From a checkpoint of a small transformer trained on Wikipedia: width 128.
Each number is 500 + 40 x the weight over the matrix's rms, rounded and kept within 0 to 999. Layers, rows and columns count from 0. Numbers have three digits each.

# layer 4 MLP down (transposed), 512x128, rms 0.239, rows 476-511, columns 32-63
469473514562498495570462508474481543468510521499543589570413506542490435547550494564480486572537
500527543541482480493510537460487493508480449535498556427477541544462571509439422583473519556470
496494469490491474464494544457459454475466497565508520518583507513466519430565556506460542507501
535485599526529530491459477539561396454527501529514499506450445462494535544510467467497429488487
517461470436501523549524477543522471536452466488496461485448452526501486532504488492457512501561
535530470483555538519527461560446492486540504523492570582542504477489443455477435500556583455419
457498503498488484500510474555505517502551537514450439515549512448454513491463518518530550487497
465534564542504449480507468469566482509418522498462589453460440526601488461505520503610511535481
487492583397539445468499507541475510523522501509520525501499449493462529484512487475548520509491
470450503542515534492454534508515483513497454478456525460524476508497421493438459456479479497471
512518515565486402458515461509494497528494537500514465462486505481499496451498500456547560531481
474500428516526489490486503453477514541501543545454511505493463594449614444532467479484435473503
527533500476519542499501592492523497470496456490489475508544528524456438611498506488543549533494
476534482432510475511543533551555503527424462493543498457500487542508503450487458560501544463480
492460427510514359521535541481404534472534511437559552570547567518463444476504503448476527523486
520539472459509480503531478483571474510562462595511548470505487504462494495477436476545508483462
501538495391488588435430468496522482475528431458528492501507452520526450513479498435544531475528
459540523486565480486513500471492471578582535510429457525507473508440571532485510531548558532507
570526566431417519550510445449553501473425496522529510522517463433450489505542458479525543527500
473472567481501507530467451447486546542480491484548533529486519470537528520475512529482502499536
477549538450462471510491496440489465496479512542529499555499525514535486461521572500559446474559
579530521508498523437523531537496506526506501476506465521527487512512550508458594547465461502441
577479468524478513463562539527510421584514481565533520486500412453536510451594517486506525465593
465505512500512523494484507456470587544543490529539513511558443496465563434495448551487510496457
531593547481449532435529507518521472533513496458498503481567452500555554513501490469486517550493
481487546488499454494504468478411493529489475545493511503478492511461597503508574491527507593523
567489512479578445486484533415517491504503488508534518473508587556601552504563488510448564568461
545543376504445463512374479532534518515464491452453511474535495530497474542473527433504527446517
481509468563525523593475484458578426449503536466495501509512493509457478494465473479462499548476
574545515482505450452516439452537478497466458475496528498494448542558495481468527516518510566461
536550480459375488473537453555499482431487523498500454548496537520460523537482489520489505532496
435515478504482497429404528493457506458454428427454549408533518481540512486517443502535536459508
447569510487535490514500471488481566503513499573559520563485500478457591439506476491538510522493
536489494496457515548556529483529482494481542474481543445547514493469518474489544540508439525542
423540506471460457488444552520440446460435509459468556508507480485494492418512464538552516525567
465460455552519403595469509486521563541451553483563526483426496463569410502542493449497504423569
# layer 4 MLP up, 512x128, rms 0.257, rows 477-511, columns 32-63
510521499477576509496528514562431536490421530498496420564497448542547519470481560444448535498488
542527581563533514465509537448425445528478480476556478540483465448469462522552550507514460527502
474543508469505432518545477523525623498515501513467501490513514514449468445544459467478486511559
442461473521525506445504547490557478499472448439474521502523498485558476474483479547470462468519
537489505460491543541443462472534438479485448460491500535497474458528543453541588537533520513498
521500483509455466490505434518500485507454549447523515506436436483555450557571519497494481491518
499492504461518538483532459443551537504496565504491457406528553476496515549464370458428537479528
510523478493545527546481521511495529551482521503508475484501508540518484541479494461522584457489
498540517503446538475476437509502490449533585465538472530576512396556569487518521498452463472500
499477499478456429508525573530488467523545502482461520507516471456435496541478559520474519443536
541538534578537480503492480583542436478476370454461406459477527453504552550524532536481435528472
423523523519346515537530526463557508457534517460498510595495471608488526519482510481522546436479
510492542504493521552496466470511508418538524552483504488427578476519484500440542529517502495497
493555550498555575461513382490609484495415466506477461437473433488503520511515473492549533447490
495605531515539391544475459541440502499510438611519526521555569495554392598575540442496498468483
458534435466566465594501552499446576497528474494442549423520588461528477503440476560388453481457
541452515510504530522524515513504540414489513495578528437419489568499444501537447483510531453551
551604569468395530466552443516477467499490471369501512519571525599496453546518471519564501513493
539484519508459522486483497471460478519541558455533547519511562529486471498521489490502468481538
493482514559447505480478425499485471476555463525547530492536550469500480525513448480488501510550
498546503495489438473463559484496544513508525519512540475490457500442426528479476490540455444498
468493454497461474511506488481453507550468533478490491510475520477423525472540499477473531538524
499512544506465523518521525526562467510498521512512504460523552509452438541447503534514539540478
531457461477593503509498451482444513490509462605474529491441541497417545494495462552538509499476
574549524455427557534523448452557488544437512594481530535514418486456463499437480424549474470554
575538532460511564474467507523469519498441486434485533545543521480451577551461524490513555446505
498569575480537503458490497457446457479585531429511485554518571514537540587442488523538444468536
557446507479494519478469484514604525486522388528504516486469404478528633544521459558453471506439
474452461460531481529448567477495490458526532500502561465499520487467497539532452456475495358533
541569481477592489551537509451525531530470488454505582493562523458568422469499422471435513490526
558573509552480528483415509526502492584466473456495507460446536543463508508551490433531514456421
515558464508477466506503505517610404474526516535460489484553494478556509537498583487485506518497
491512525506445509546485475439475562479489436555465514497524510495481520492471435541508526453483
497488552510524515439451511431481471526529492503431522505516524562513518458598446442497492537544
490473472554471513489511523460490500564515600480501559488554470511434516541567523499544453417510